config.toml
num_hidden_layers = 8
vocab_size = 4096
positions = "learned"
bias = "all"
optimizer = "soap_variant"
doc_mask = true
Each number is 128 + 24 x the weight over its row's rms, rounded and kept within 0 to 255. Layers, rows and columns count from 0. Numbers have three digits each. The size before them is the row's rms in percent of the matrix's.

# o: layer 4 attention output (transposed), 192x192, rms 0.113, rows 15-63, columns 0-95
# v: layer 4 attention value, 192x192, rms 0.143, rows 16-63, columns 0-95
# q: layer 4 attention query, 192x192, rms 0.141, rows 64-84, columns 0-95
# k: layer 4 attention key, 192x192, rms 0.138, rows 64-83, columns 0-95
o15 096:147116106131150110171097114149155119144100147179069105153104130131128098144105077136122135161108118091159156149131081132124138135090119137135151116094114108117116158165119153104108151158133103108136163127148124139169129107136127143135144120136148129147116122119075099103174130097139143109
v16 093:052143126102154125133107129174097120105137113109095151141111113129129108118133143130134128121138108152107137124111102136129155120165146145117127179101127139112184117117108110085109121101097100192094153125108120171139121139149161149128095135087099108162149120161088149137120146133150101153
o16 095:093065124094154129144122107127161101129131129162190129122143186109136118114113139125146060115166110159155128149146151085111147119096165115121089146163136134086111146119112149129086166106125149165114104127135172141119138101145139126177161133122079130100070120140151096149106130062117111145
v17 091:130097137155089167121116153144140134118106130146119130144094154116120102113137112120088123157114094141134114158147158143158145125125125134139138142112138163110073114113142100140145105158129117127118170117095121114143109134105096121159131196108126144120102115135152167118109142143160096125
o17 094:112190120120114093143141141141133135114157131123133151117167116103143125142113184105148120125165151108110099098156161110137104135092117106124133101143151094151125124130167108130114123125111119111133150187084132169114120129185153126123144129195101103124119132097132123155112180100109140132
v18 099:161136105107176128142127095125093142145092140123147188107124131121151141071111131118153104142111171120148146129100099132149117118168125107131096089148128137136163133159117124136077119179152129116138122142110092124116130099122162132102105141137128121135106100139089171192103162139105132156
o18 095:123131155071130165121121101153078074149176137132125117139116155085124122138187113122136165179145116170129121118101174167107096136124177120110122120099085099098124125117136151176118137136136138108118104135107130120112144124155123108107139133128154088107102148155130126121144120150132128135
v19 105:103142157122120122168136135070120131129181136082144104138129133159103107143102147148138130121152136127116106120097115117102136109112104141142124115181169128106146195114117173134161144148076127147123148102110114179152103104139141108137114103094122083132122132126144155141121113118138128146
o19 112:108130137098155156174119134132165158124159154155125129095173136117080132153146123101147132153105149099077130111140088139095157136171083105141156165146131113102082154136129110143087162100122130122151162135152128139104114145092056121173157145132096128181103114124111107111121164122152136097
v20 099:125131130100126129116094130115144124154072118139137147129106117141120115151138128127131108117127125145119130137147099102119115138147148133084181150110136117150148092138117101122105117107139103128107133146137082113127109118098144123120124141114100124135110102156049156153108185139172147180
o20 100:133132126092134133126151132119103095118137124132175138123159100158095128114113125141145120119139095189133105174120154116122129127111114116111113085158124125129155122115128130123131154109154117158163121125073110122128152122126150121121128138136165075132072099086100194112153130160159135114
v21 102:121148142096136163147153143145154103089161139119103190143144141173118097080115119104105116112111145141134129157105110098124135107075141103181125161097173181155152151143110121115144115133105109129134136092114094175164120122104093135140153130137147106129164122107186092119132141130147107117
o21 094:109126112154169080099149112177101103141130126103159150126153135109116161139103144132160165145150136149154141124126127143139162087088156193134160128121147133100100080086134146140124094141127117154131169175115143065113108110114111134145115193125121144184109123107154150148145163140129117101
v22 101:142069104108138106139143112109085124162100138130150112131154133173112107105113114188143144164144155138140113135133094117139145115134145137090138113135129153090152111126101141116132158134133111090130152131128102139157106108108104123124144105109130121117131156109086175089153136122168146116
o22 106:141151146148101099138073135148102143147120126130118112105127094114116137084139083107116110111129094121136131152110116153168111149155123097106151103144126136154148188139161160150121117148135131123145084083152132125147161138146140150153116171141139101151087105129139144135130101143164112092
v23 097:108132096113148131087149124142140109136135119113122086135106151137095103179148145160141115103136141147115160058108114105119120145144151111134137111139097070085148092141107149132121118092095111136141104153067124145132139175128117154106112140098122141096137109134150150149133149125139096103
o23 100:084160142135109104140109153112156115062161140139130095163163140141149057119160111091126130097077123105139089146138138164134079122155162122145118159095126149153102163105161099131135123139123126107108135114155138135101126094102137131117139160124135104108129148135163135151108134133128124099
v24 094:090130161101129157131122144155131081138139100152119150144127173150114118111131153079124132100116093115154124144111103103081097075151097135162135149139183137102154091145124120141112168131116128147151130118134108109104154123115098129156142091119145144155127181137122134105102096109145103129
o24 099:112132176104105184167114146150102147066117138106148182099168122104150132128087105178101141133156071128099106144142095115112117118149151130139120128125121145125090135095121158139173091095105150129120127095108126114145114099171156162141156108151198095126124134130096087174140147135137079150
v25 097:139103161124097143108146155077168122133172119133134092130143113120160115195121150122139131130124082127127131053097112124160115102131125117142114127146105171101086116151117135099131145149086128135150122102131076136096146130136123143169126140121149125117093132140174128115126137168106114129
o25 097:104149110106148164122143138122133152116141118136113166126160138180099134127157124149095171111112151176115093164131102138114116108130174147142121127127130098154110161102163127122140159101171137117133127189121164146134158106155127130137188117093112162179139105135166115114153135101109111122
v26 097:155146123082132145117127117102073116151145151144116095129102152120130126129121188106167122126143082125129124116095071100122134153138138144129142153152132085099173146178147119124126126090167140124115116162154140145104119130098157131147079098121105152122114120139110142144128134131158136117
o26 100:096123145137130173079106168110165132108138164157137165103127108133113145102130085136107125143125139068144140173143115116140116119174102116135139144101113114092120132139078137136132134124104183118145117142126171148098181114100111135153137174110106104112137116144078102097153160140146122156
v27 101:114143112089139122124138133115142095157116121115115111135160105131157137180150113115112139169114097103143155106144103132126103039170104154117121118117121132109154142092123125118100117083115144168105128130162135157139084141121150160127172184077154155095144122176112120110156160098193117109
o27 100:136106150140099137102127101128119123137119128129142162083102120114128113167124139158151097132138146132096119160164079145124107163153125102120104122122100151150138163128112114172151091099143128141128110095142114144113166110060136163155128097103077110128120177124139182166131140142107117156
v28 109:099131139068126154179092153090157139126074135095142130148131092109120126079114142148173134120110152138131153096109130121124139119124090126156135138171115162099119182104131109127137118084107104114114149096108088151171135150104142131098149140103116151097126102098161147140134118157107173155
o28 113:140152141118141150126103112098141108183121148078162159121101153130121119133127082085114154153129117142124143138097112120146147143082100137127146121142136185117104124111166145122126114142128150129097095178121114118088154157156165148115112067130116126111172133120134100120136161149166116148
v29 093:156136145162128136182109141153125138148157182137115113128153155084127155115114123139144116104140110092131114094125141119141110138147145115082112104144123197176092110157144118158118171154163103132125100112114169144175123108163110142157091109121098147122125132110152088142128129147108105104
o29 093:129110098141109140120173108136115109126151139127093105135104121149126069180132133181103111113124131121091129123137120114166120145099138104169143169149126145130168147094132090112139154106092171189157135144115147135136109154128133158118127133131137153116144111124119127144141127105103198148
v30 098:137121161197118158128126150116108153126131114113150121137145117155134121142115103123138106137141103077108112137143160164142127128141142112153085076152162165152129131127092100167155182141164199150115115113112114118142078101180126135129136136128146107122132123134106135135115115144089140124
o30 109:133134108150109135131140133162146103091176137134153130149102109162163108146162113121100121115092122091155115117110158110117076143110172105096098124120150088132115161138133120104151093144167095161161114109109131167133131080132149130150146130123134197132145133139108111104124127117106145146
v31 095:157145103146120085129135152114092142148125168172121124137154125115119140085108157140126138182109117132153120115123144132138138122144120104096098137127129115130145103131150124105103178138170082143061128130134153144084159138124144138140144131166108118109157113153084152165127152133110107106
o31 093:136130127134089125133114125138133158097126130114121112061095147135154146147110097138152134141102096118145165143132170132113135142114112145166137144163118113136123151173134098127113099186116122126137126107129168129152158085112120072123124125138133105117089071120133173153076114140123159128
v32 098:144150114142117130173125195147103117159130111105139121111099138106158158130168113122130129078119143127133131127127148166120148165134143160127103106129141117102168158142150090114138169136159126149111145123127135124108133126134143140150121168144085144130124134111132122164125090139121162114
o32 102:133131140120139113140154089132165096115119164114111129129075108080092112147133152126133113166142115139162165084119132066131105118105147126139126143149126135141132179158100164105122081153138149157098139135123137106132102132147125114067138116130118106099131163124145075137098137112124121127
v33 092:104114131081187132152153107138126089128079146136163119109102124083144136107087127102090137097113192138125154136108154133115109145134130140127121115119152101162156113099124109120110139134117154118180113095112149119162126135164135141098130158108118145147151125178135128161124160124075141110
o33 100:141151115163085153100072151147160140094092162145147126121160127130138095127150137150180129132154158116133109136099134144134183119158086149124098105159107142146143101126110078103173115139122115128092112131139104120114110112137100134101152115163136190112106130110117171090146154132117138093
v34 092:114131151096126159101090132130107140111138119150134124139108178153083103122114133151156115101183113121092174099123139157146139110100146138108079171145162152099073136111119140098157169138123094132128164126106150161147118140141131113152110104136106129125140145136119109095115136134179154136
o34 094:100137162147150124171194116088095133100110158114157122109110124126084080138159112075093089140089114138128174106115117126096151106150142131097164114103120140128100107111118126159119173129116153169141134142142138154125143131097146155136118138123066131165114102168121100120092125160170107117
v35 103:156157145137091149103109096102151106104145114188124127130124079111127099150140116125103154107148114132115129162099116145119135094128110103141148155115138095078122126090176178143160156127098120111105122143169140148123144109146098116130136130149179099123093146144163100074165092125133111136
o35 101:094114155146124117116138171180088143118171119098139160152122159126135124162116133114118114125186147126113104150108128166150117103112120130094143101139149159124093122204095130136102113096143135143152122097105101104136124112129118132132137110117124139154167104160156110112148147177123092146
v36 090:117138117163139139125138118111136089130130128155118073139103119173152100117145124147161130127148132118140121120135135145099133167133130110141140131139152104077097137111129139088123132138105088115163143143140180098090143117114135110098121160163107157142126145170127095120131108160117149121
o36 093:131140135114116108159158147147142129136137125119138140161132119092153121121108148121129167113096142129117122142127146130174165103129129129126136131128068114127135143148104129150177099107133059146136134158112139104119145137162128141097118086101107098143133151165124098105129121075116129081
v37 102:119119139165106101118130103100112144123079135181093124087106112140122161147140119113112118122100140170120114132092144086143087129144128108128121126133157153154110168134132116134136144138113119132153163108099139172104150130171129081136131123178134120131114136159120132116090138111124148111
o37 100:142091101091163123103107145107104097141090188076120145129115112099123116122133171152150139120148134131138175133114133140110132143158117097119122127124136149118115132108147161148119117146092122134130118111104173125138202107163134151109161115151113131136116088101134122132138084119097124107
v38 090:155120117124123105087080107098130115167118119112137128131126154150114141119139162126174069106149153146091109129130118136135137079169106120138098088100160145145137146128151074137077147158162161119160133143095122149133083148148104137146125160153178146116100152148144148095070081119115150168
o38 097:132149153105163119159149117158137116119140141168135147136135103088092131155108131110156122114117104131143146176128169100113091087123162125133097122171111138131152138148112151126144115119103143172112138111141166127108142124117099137108112091126118146104163166103136144142115163176118164104
v39 100:136143143131106136121130128131146103117141088098111143141157155152140102144152173112151167165100119132143147109122151076143120109175139139114088148116153141167114125175139142153112091134124152121175111118119082130147091131141149140157116107134172149158111122140116108105098140154112147112
o39 104:181142124150179156103181132136141108118096100170070148152143143183145177149116104132146173125148095124139110095170135121143148164175134104105145112132117133112088100108144127105118110130102129125149154090100125136107185114113105116101141139132120147111117132144147125127124137124120135142
v40 101:154129131193115098111102150130146120067158103154125126150170086152144093098146127106166110143148076128158139136089121172130161133131142123115122141105091135090093102125108166160140133115093141120113123123194144114121135100120150150160148102128151121122140157090119171079129140127153112115
o40 102:105135109077138145122186131126109156125149108112098147122085155137137105119083102121077169116128136113161100123141076103121133132128108106121122114111155085094115146179136132135104130141157098104128134068112122134112155126116105108167082139129113127117113128146126126095142087105142110148
v41 091:138097150152109146127154152163153171124133171124091159123117119187128090085103146120104137150152154125127127100177112096118143126108119124160112101101139145126129153115149142101145149113159149098109113105131123159141084130109134124139162101147154124097121135159121120123091098130110173152
o41 086:147151086115149109149106122112151109173135135106117143191122112146141157125127061139110143133118161132134137126142166120125141149147115140098130094125097143152068145130139105146083068145126114115142113120153157138150127101123137146136122132150074167134163091137112165139146139139148144108
v42 103:104154127094130090124155132130087094104085126114163145147149136130157133135121123113144154132151123133125156121165143107142129112144130150126108150114133091172161080102105097121127120125122120181126136094100126196143106117174135170117132172071128170120122075132097150135086145146104137136
o42 106:152146140136102147154135134103186130169115107108173102123135106123164134150123121141152081116120140173107127116163146151120108112133174144108119128151127105086118114131179133132125152132113121134127090088099109078127096135131111115144127150121091142143144163153135115147132188106134100111
v43 099:129130117178135145091125073141153122147107106188130082103086121105117191144139142135162140141098101154127120160093130153075106105116099122109130104124192089133121124126148151149130120123126094138130135126136150097124136083135132147156161120187151121116134138198106106095098106092133153148
o43 099:149128098113129111124086163125117130137158113150131131122128122126121101103140137125136138124115142124115128133154140115125153138114084109161079116111076143118151112093124138181098104149144148137121134087120151132126123137148115109144075114100146126128139130130085158111153125133125108107
v44 099:141122120127109152159126160135161140172166167149128130108083144136113110137118134154112125138152106119142129148121124156119114090132136121139104117158141167130098136118085142173142132113145107109101105131104104139094132110142078099159103111115123104128133121145142128145100139155146141189
o44 098:129136149136151110125116097139123110123128137187133143151089097112106150173129120147125094102080117154121132119098090109130142138139128098094102173117123130124147104139168158137131117098116169163110125112119109160117124110141149144174138119114121133083108134140115108065125120140163153101
v45 106:128137159132118126148136135146140117120188087107147103156094152123107105128143120124114154140128156098089073072151138139151128165103167158129130148144114100141119149130146121100138135125118131111111168118162150110180150108144107125067111139111097094120134119065132135135138069134134093131
o45 112:124123152145109143111124115162119130085145154140130118111082122104129134108145112128073115151158106128140119108132101164167096148103103140097119152118145120147086137134143084117130183137136112198122119175126135171132103180085120088125124129087147123141176132119110122142138105075087161111
v46 086:142157156106141099177121139093118131129116154112128121181123106165126152138114124118076159130112098149086138116099121131133110096115128150132162087135132144112100140133128128095117152144120142121150149088099134171153143124114147084153162083146159068068086153138155147120136123134141150163
o46 092:087114108128163169120127135135097146163140121114156136095131165133092141126140138125140126109148135101143137138106144098155113131167128090174133179201152121138094131120170129147151109113123121103150150183134104136112096162156131135122133146141106184172159169130107117157159154076154070091
v47 099:100151111114112150082154155152095111200130129125155111190091153091155110141139129116124127122069142120146147147121172079133112126165137080141202174149156114148154133145130157109127145113119116140107089128148117122095117123157083129109153134120120146121118110146123116142135124091157142155
o47 094:142160137158153138159125123113165146106131133091143127119142127097108115063155113124111149117131142097097155158136124144111125117110106121104127130153129169099115099118136128131141086092164114145137164084112164150139164180107149152151104176137165140092121175096148100109120158129109120139
v48 093:110122139188148127117134155109124143121127151112097101111119138116099168143127161089118086147126108145152102151118150170179116120104128116115092136131133121130117171124097175114130124156123151137132129104099194124122112123173161073122133149166149126129148110164104092140122097155111134137
o48 099:101115146076161143119132094141142109125073123100102125144172129118179055100124161155134110151135134151174137133116137208090155154145126130137124117127125117129126099168147097159115112137103115171112131101152121173094105144158153107141133123124100148119131146124142110080086112096142118167
v49 098:143127125126119161137153138155101151122100175138106124142134162170112145111115159140117164152144113120140164154124079084156159130115138081108102114118169150124137134120149095160123123136137119096164131105119172118098133111076138073117131129143140144187126156150144120110105119127130145136
o49 097:163103111155137106125123129107134139145142074118089139089123110110102121123143099108167140121099136132125169117138141155147187127151107145089118109114125110135135160136164156173147084158124162137125110160163121109160141111157139131167112077180138128132113090136112084178150131105134108134
v50 099:114094161141135128128121138123128160129119074088137137149108109128098135120107138129110139100129156112126126114124152157136157206111129131144131135197126120142097138144129146112201125114106142119087163113150134099127105119172100115096098161148148160131118118132139146094137106143105117148
o50 100:194183156086102140149130101146173138100127126120109120119152148098131123115131184121089193105082111129141104124135126085140116113092120149127157126135132111131117124136156148131095126125129119163139114082163126089096136123101148141147140170149112113102120129135135061140113085105123151125
v51 097:103128131167153173132126108136156114122115123133128136125067130127149232123092125124123141105161115116137132120163143118105135117120100110140097131144136097148153123135098083153123116128157099114177081152114129087135148111138131152125133134116085159161113113129108088144084143141116154146
o51 095:164172138131108114124153157103148113123133156144181115141195102127104087106174096147125136138083093139122110160161125148110132107082132108137119104127082076162110133121125090147153141142111103151110140117121084102090124164152118118168147109140119151105102144103105096155130148118149132152
v52 100:079148156127128164159117104103183105111096177092144135150123148115113116080136123097153158096179154138134129103123100071111154121144091130129129124147104159144125131132084136122118129148131149109156107141147116150127129095101120154151104101063151114144130120084123141125152125147148155105
o52 102:154129111140121093157141132105075129172118122103139116082132127124140118129139061122134150151155159126117147153151153115147152145100166137117090129159147143121107144128098102135153174130110111078112161090102140123161124137149100159133175112106102114090145137151150134110097145121161131119
v53 093:134088138154141119156126143096126126111139174133167112129129152169132124138097094122145113115144122116107123132075145127143132110072108137137134087141103128208124125140129133132129160120147147127177153129153162108111138105119134094150135141125132122125139120135125126117150139099164168109
o53 093:133084133103068117132115102125132172154146124105114125117118153153062133094125166101140085128096136137132141101123106147147120124189140143107155135145149103125117098146167123130163110127159114124118086147092101151131114086159105101149140125130095139114125110094109119145159142171137164114
v54 104:132165136104158062097153142152092104154080126152139168096151167133144156128119116118127094130116125144103086144168123133114137143130087122123121140088128120135154146140149120138133148145142141131148140158108137169117121156109091162131140129098115162136139125159145142156149160081088109104
o54 107:148137150111123130125127136164155121085155133120154110153146094077115155101154141182143137144103136091140150109132118143134121148120139175111108119128152111097175145102097130141116135109120151138147112092134118105149103107138125112087122099152125157153108094081132104150131122129146136111
v55 096:164102126133098116128122130150142153141076127110121126138125112085119173132155117131114120131110134143107133129134146092114151133155119145098139079127143112161174094115152143180101132124178133120138125164118070113100154085143122160136134176152153176126091098104150129193122106111130127117
o55 101:154141113145147114125157124095064105120132151149116078167115108110131118120129124090145109090115143130138124160099132183148100097142106095160117150126127167133108084124094144105130116172117144082159131112111117174146092146155134103133127074138138132135122110118122089122137145156150146146
v56 094:142117144132145126155129081137092125140053083119097095114098124146143127125160118165137106159113176098140164129131130139108111119141141106092092106100118112130115081110154143137133149162117163103128099103140083141132139145140134150139110121104116129158077098119108192120119145129161129129
o56 098:184110137106093117124138146101106125126180124173127107147128164132118152106083128102104127145096125145160144112162108118108120112107112168119165105123103130132098177124136112084144119115141111101107145080116122143135077111133088110119114115132146094153118119145137140182102176167143112150
v57 094:113129081121146137153159159142091161133178127139134122136101093132112140147117104166105114113162164100128128089141126115137121169143152101173145153139119135129114122120141124121146156128151097115123146080115139102128147118154139089088100186148107167109139132137121099117134094140108112106
o57 091:118185108147128105085108136140131093126130130147107156135125134124142099070096106118103153132107125156090119093095148133157196130141110096121125109138105117129117143141117154076143116136153167162159147101157115133144090133117144093122122131114113106148145119148156107127129124117091153105
v58 097:126099105115159144125128110138151133094073124085115142119157129106093172116138129124131090149134145160108122146130136143112135150144154135163127079108114094102098136124142109104085146120147152114113135093110126152128141147098114143098107170132139147126163075152134146106110141108072114119
o58 101:132138149120148148128089146152104146137091132091128129131088142154178148167096166125158166143126125167162100153106068155114127112135156129115096099091119137173134111149106116168127085148133156115111094129124151166109086157085114121137123153169105144115118122130146128154130109117115146092
v59 096:124165118131161092140152130147112161172106129128149136161134126127140148158130099134088072133106129105081092119145127151124100135139116117128156093121155098147136160148124090109127112156162176164128125088081091156118121121133140115135144163139124138099115144149106103137123136131115144111
o59 096:110127131149113119150100147123113097114124145119153131148125077162142165117099107102117173140134169140133110092123127124128101152124188098149116105093127160128133150179128141144116119116128122141127150133151108161090136186156120101126097132139132119124136125159102110163118151076116151146
v60 104:125124155118145136117124109143169136143130081141140123153104109100060178146144151136157117152064126110144117127127116136140135130123117119173139054177164146109125161115111099113150146125129159087117115119092144090137121120140160086140136172142098157149089136133142094180125107146107183178
o60 104:114136116160151171165118136139095155145134094186134104112120129155093115104125121145134143109142120131150106147095106116143130091111115102100125134119096141121158091095181116123096122188112113117132116173144142132097136156145124126138161080117134133103150114131139000135128149127124081103
v61 092:113141128154103122077114152148085105127126136123112158140094110080200156117136159150136116098091090116089105106087155169092176124161105142129107093134131095118138122135121135118157120149095106151103131147122123110119137147074167157156134119117135102131112062151107124158126131151121121119
o61 095:093114111117116119111165111140130101120112139164118136137152157161106137169131114119112097175078135112122133159151147097120158166120164153147105108169124152107150107104132146107130111136165096101137146070091140108106131085135143111108095128145123116116135175123103080105150119105081138138
v62 094:154086160127095124154122179076103200150150144136115156149124117148159133150132100153145166131096116117131087108136112112140137100137121112128119180125124200092126156121087104113161119116101095151096138130134137141132139140167087091121122110149150110098092175142137136107137138103165096117
o62 091:115144100083147127142120134148133140126103162068141107105135173114094147110120102133113109179158116139114130119149131130093118140164140168110130119155119116170155134136102133148113150152152193110165133123153113148128133138144115137178127120101091110139175147131135113135153102148112160164
v63 099:121121111119137170144133128131148141167166148159083146112117131118108077130156152150102150161138138112151165171097131085133078116162181113114137146115158138117097111142162154124163146089117116097108106118164168106106139144110094103110131046132095100133092113113145132105136142117136122173
o63 097:108113146142128104080146109101142139127123117137106153153137136141076122147084143144108125143151089108137125126092132112145118101135111092104106091097121161140099134111111149124127117122094139149144159132151128120122122147107169152178152123150166100135124145110137159124141098166159093096
q64 103:117131145138122165175122140131103131082111143136122122138107167110151139105160127109096084131096106114119173136145159169133080119126145174141169133148066137183119151140129118148152130106131126109119143117190118159127151064104138093152103146137169125136153113178125110092098168125109163160
k64 100:119153163156079147090110096148159104126132176179111135154124169108141074093120140145137099153093120131105170131175063144163105122138140125154089119135089134123080161140115081116132113122129128110158121149115109152126150106126141090112091131150139105073181186134106096109120135136128120153
q65 089:139138154146162182139125161107114119172113144116137108146151089162122135131150093159079110147149097122141137156113071107101127131110106124138069145165154154157127098121125114136092104115127126113131108102167157110126104158164139127116127133178130127099156111109120149111141154139138119109
k65 091:104129114102150116123049122098112157141117112110123147103103114117104131090104099124140149134115144137106127117112119149088149169113141135128119135090092161141125153122170111129120121145159163152112111151176142126127136142123154130098164167156152128129125143142117164099094079159112161132
q66 097:179138117117062121146143093131133080140069133108183184120120121090129139122120138116195121140103119147133139164119151090090117098173080087121135100088160160139125137116140145151113136117152156127125104102094136070142123140144142143128083089142103143122150169155140142115123099108118144109
k66 097:107165094135097085171166099147086123092132132109117088132117085091178126147096167147164106104138128126156128123129166100149103119139105151132155149148158134117125124127142112116112145121109142153086116104109070131087131123112134119104137135136098146167133117123132138136098140145116113162
q67 099:126124155151171146097109143120093116161135135149132175119123141073130151080119123140134125141106118112096137137124149148126106089138112150124128120115121143147096121167122149137128140150142137091131170135124128162134157123109067122129141205090181090148116123157125147120095131129144115098
k67 107:095122144125137163144128152170148116102143127178118091168139129151139118135114139143156091141090074083151132156132131168140115118109114140165155169143120154120097155175150114130149136151095094092106120094110093140141158097100126093150114126128125075156071129099151147136115117139104150081
q68 103:116102084093143180121062143158157084149099144160104111112171083123129126131078138153132084135142124089118133121098111094119128131150121159130154133163135125134175122134126158146109146138128096139102098098124120118138118126119166112146142133122108111121124161121159134137170119125127169112
k68 095:106142077131093145182107118138095128146147082130122137097153106151133171163150116133130139152131114113126077145112131136114125104135135146134121152149142147180110121125138103164145129114106117123111104193102124075130143127126109121153129148109156131172133087096116154122107159121126106092
q69 093:105126123129078101142127150121099139139150090132131067124171092158129118171108154116189086121098111120153124158158128183086139135161108121076143157138117136114112109181148090140124177116126098114142121151127121104150121118111132123158121141157108126110113123143123134145166152134113149109
k69 109:174135160146109154128118151128149121136146133150133110096146107151079161128161113099167120124131116126138147099117117117142127112111135165104132134078126111120148069166118108159158113157121168106052122171130153087153129164129107119089127132159158151138159155120110082093122131103138093112
q70 110:155092138108110104120113102180079139157143121135125146128152160107096129132162125165127127129136129093154071157181104176125159127134080082124117175126099101114143135137129069131102138124107124120115175131103144125118106107116100145124178136162128113113084126107125127119119124105120118097
k70 104:146125145114074145133139155103185184114137139134138122143130076117135117102111161166135150143132155127156115115141129123121141118163143131140131118143144164125127092098151102160156180127118121151108115143163107112136099134119110118153132127113115119117055079108145193153128112113140104077
q71 097:086112111113157120178111095093161144114138120163097110178105091110133140105096163111101130112103143167125126147118150116115108122072151102133167144106114139191089139133134082161144113131138110159138121173112099149107132125128108148161147088078115110137118138144146159132107131126103160137
k71 096:134105137156165120116120133128153155097126184143095159143098126130130101146135092131112070118106133161109128161194113116176137149122128108118131113137121073144136173122105134139078119196157120134108128067116135136144109152137142134183096109130128124137164145150110154107116120107136097147
q72 103:125074163130148166146157137083125171069127118130139128124090132148096129124168140099107122122130162141122133137118129088124134121089128123154148133104092157161127140103094149117128136100085122153112131146148135123123099153175125114088118143102145136168153110107092138092115153118163129144
k72 103:121168145163143086109103117114163147133122131107112129188142161119110105149099160130146122126120137200118187116144102159113111180112136148120156112144119120116165156129123143139138114130125122132134125145139103171137126173119117158121128103138129113096138144140103045111144083121119136190
q73 091:112118089099088173097112135085145163127102122108138161080181145116102147151114133130168098128118109122125132138139104136101121112102118133144143118184144100093126084116121108146078157184100099119134130105156147168168113114089092162129153141131133088132116139105160082165137134091123108086
k73 089:169141133148178159120104113099138151180095145098119129109141129143142136111138182119160130123127112147091185118139121103140123165155092113103125120123152138145138067148110151140158118127105140136164155178117193124128114094154100128131122168121119139080117118082108073129116135094127118156
q74 104:142178143142116085106134136184150152137121127147122097111109124159156073125129091116113168136105131133151111119141158094155115157100139096133099151150135134140115136104174154137163119079145140169117124124116113109121102137128142102133117103118126180088109105077115131131092108121103135157
k74 108:106129126095111119119133125131105117080123136136126134136096153097150082095114106147115133124112144106095147115144125128150143108112076103136158098150129120128099145121116165068123116131180133147123137084132114164110121123120148105114121100127116106122115108163173167144179081148117131172
q75 105:139086086121130083110159130096130172152151123103090141115069090125102129115125139109131126155122108146176120120114165148139119141117156110142184147127126122115131139125153115132161194150149164169110166158136140104155119112123151147136135107112186144110104101117095098080120138090106144122
k75 092:134147126121139139093137093125158122146136190134117139135133116081135110092146136126120138107125135136074156086142098129136140153154080111096165111152129085156138141152097147110098139135158134087126108117101128177134127130123092141130111113099127147117136125140133166129127099115104138145
q76 093:142107118135112085104084134184110158158114109151135150127125104194097165119163150130159127118100140137104097154155084104131118127104122105141138154134104099116138167101130121068128114137140157163062153139180084104118136099086130127119141135145118118159130102092086147121160136105172124121
k76 105:122124133102127180109101118173138145152119165178158118066165128121095136122154176117106147145095120085115136202154159123150084100124104128164136102136133113134136106095137104127124121158141110127123143124134112139133112135140119100133121175144132076126115076118124156164181115133123130130
q77 095:143157154146103130148131156151137133137095135098147124125114119114124106168119162141175098107140154077146154139082140165167124132121113088098097099143140092114145195127119082137132123124122113134152132140125119153102122146098123125158169128142105090182099134108083111162120118133127108100
k77 103:158119146115144169142076134116145109140134095090170106107120136142155140132126088116152104132155142085128134131133121069131107108136139162133124149106096126124124145150116133147173131121111131092120095157108155080109167092128129145103094128158145172131137145137122080113160170105109116110
q78 107:116137120133140091144117106138148101112115159153121112145095113073132151124125084146193154138136123101174139115099116129069086130157117098105134136125104094151127118168070128120108135118116153130141131133117099109109153134103128140103112153131102112156147145151105151112112126144187181140
k78 094:104126115111150101121124130177135137141134090110182095115137098124108159213139139144140108136113112135179102145099122149113107094141128144170115155116107145109123105127106089141093136138137144121073124111142112104115142138140118128107135099111160126178097131142092155135137129125093126088
q79 093:099105115078131135138106134139118118122118113132139149125135132096126089156135118110112142104169118191122096107131140140139111154136141114099084132132158130126113130143143119094124104130155145170172173174175131131107140148088106131166137123106139119122151116103150067077097138151091125129
k79 098:135097111150121113139130133164116122159112158115142120120096139120148108104117117143104118114119159121134188122128107149133133078132133104144104079120103135104139093098128109134126109123118133139191141099166163102094162154124137152150191153102121139077131120134095137138160137114156164121
q80 096:130139081117180142123144121110102113121149122134130164099126123187182118107116149122084166127089108155134167126119158109157106121099129132101138103124109193146110163121111140101165178102110157118129084142125105140146125183152116138095144149125129143128103124144152135125141096130149081155
k80 088:136155120147120128104143105101121101156117150108112156151113161106129112144120079123136153146135095173089167113134118124156099124138084120130155112140137120142119145151135123088173131110109138074110155206124089125104140109171157101142155135097145105116146168100145091114125127116098111144
q81 103:134135149152121122113116098110139176071135123096133111128138138114146102141148148153105143122118152142141115096130141135161121127200136104126102123114149119076169172106144090104161115099139124175143131134126153125097146134137131153128147157123105152165134124125144119106097086150092140140
k81 102:127129111082085126123152083116139110112121094059150091144127122153128144159131129165126119091121163135151141044124093120131114133123181128134104127104135108109136124115122119129147104105130088131135142161145115111109157186127149157148130149124130141119091111120094107117125131113133157081
q82 101:101120136125135114165146146130113111134131125146125152130113151108124121107103116107096115126123105158103107130159100097141113133157177142185101114136074143159140182117129157170154141112114157155112138133142168119133141137141185118085115135128121153122161098127109154107144111133104127124
k82 109:168113167139103164140125110114166093122126119084138128157127140114136126119129118099119150124144133135157085106108125150104131113109200119145139145125114113114122134120103128159103162101118144156121106127153087119121186183122188137121152117100113098120139079136119132173113126134109124154
q83 094:159133122166121124119131147127161149145140130150162171147159123147088116150148117154118119096122123086123153111129106162141164126105121114110095143105146112132143148119135168105127112133123152118121118142105087092121068130166136135101153132115115162183116119132127144137107114153162124106
k83 090:145149141147121129139149116138113115139133092130128156117128105095156141144160177075151117177174140149122149135139164112123111166118093114071138135153100144142129105128117153108132156129150103082138132181112134114114124134136083152108113098122116145125146169114118101102164128124113117174
q84 086:105103125126175180110134133141144167130123129200115124127155112165133086132097161117080097099092138135119090133155143094105100139132096137114176136135154156131081143142123141090124159108143106137141169170142136136142128125119113110134148124097127106102116130069140098075133107094164087135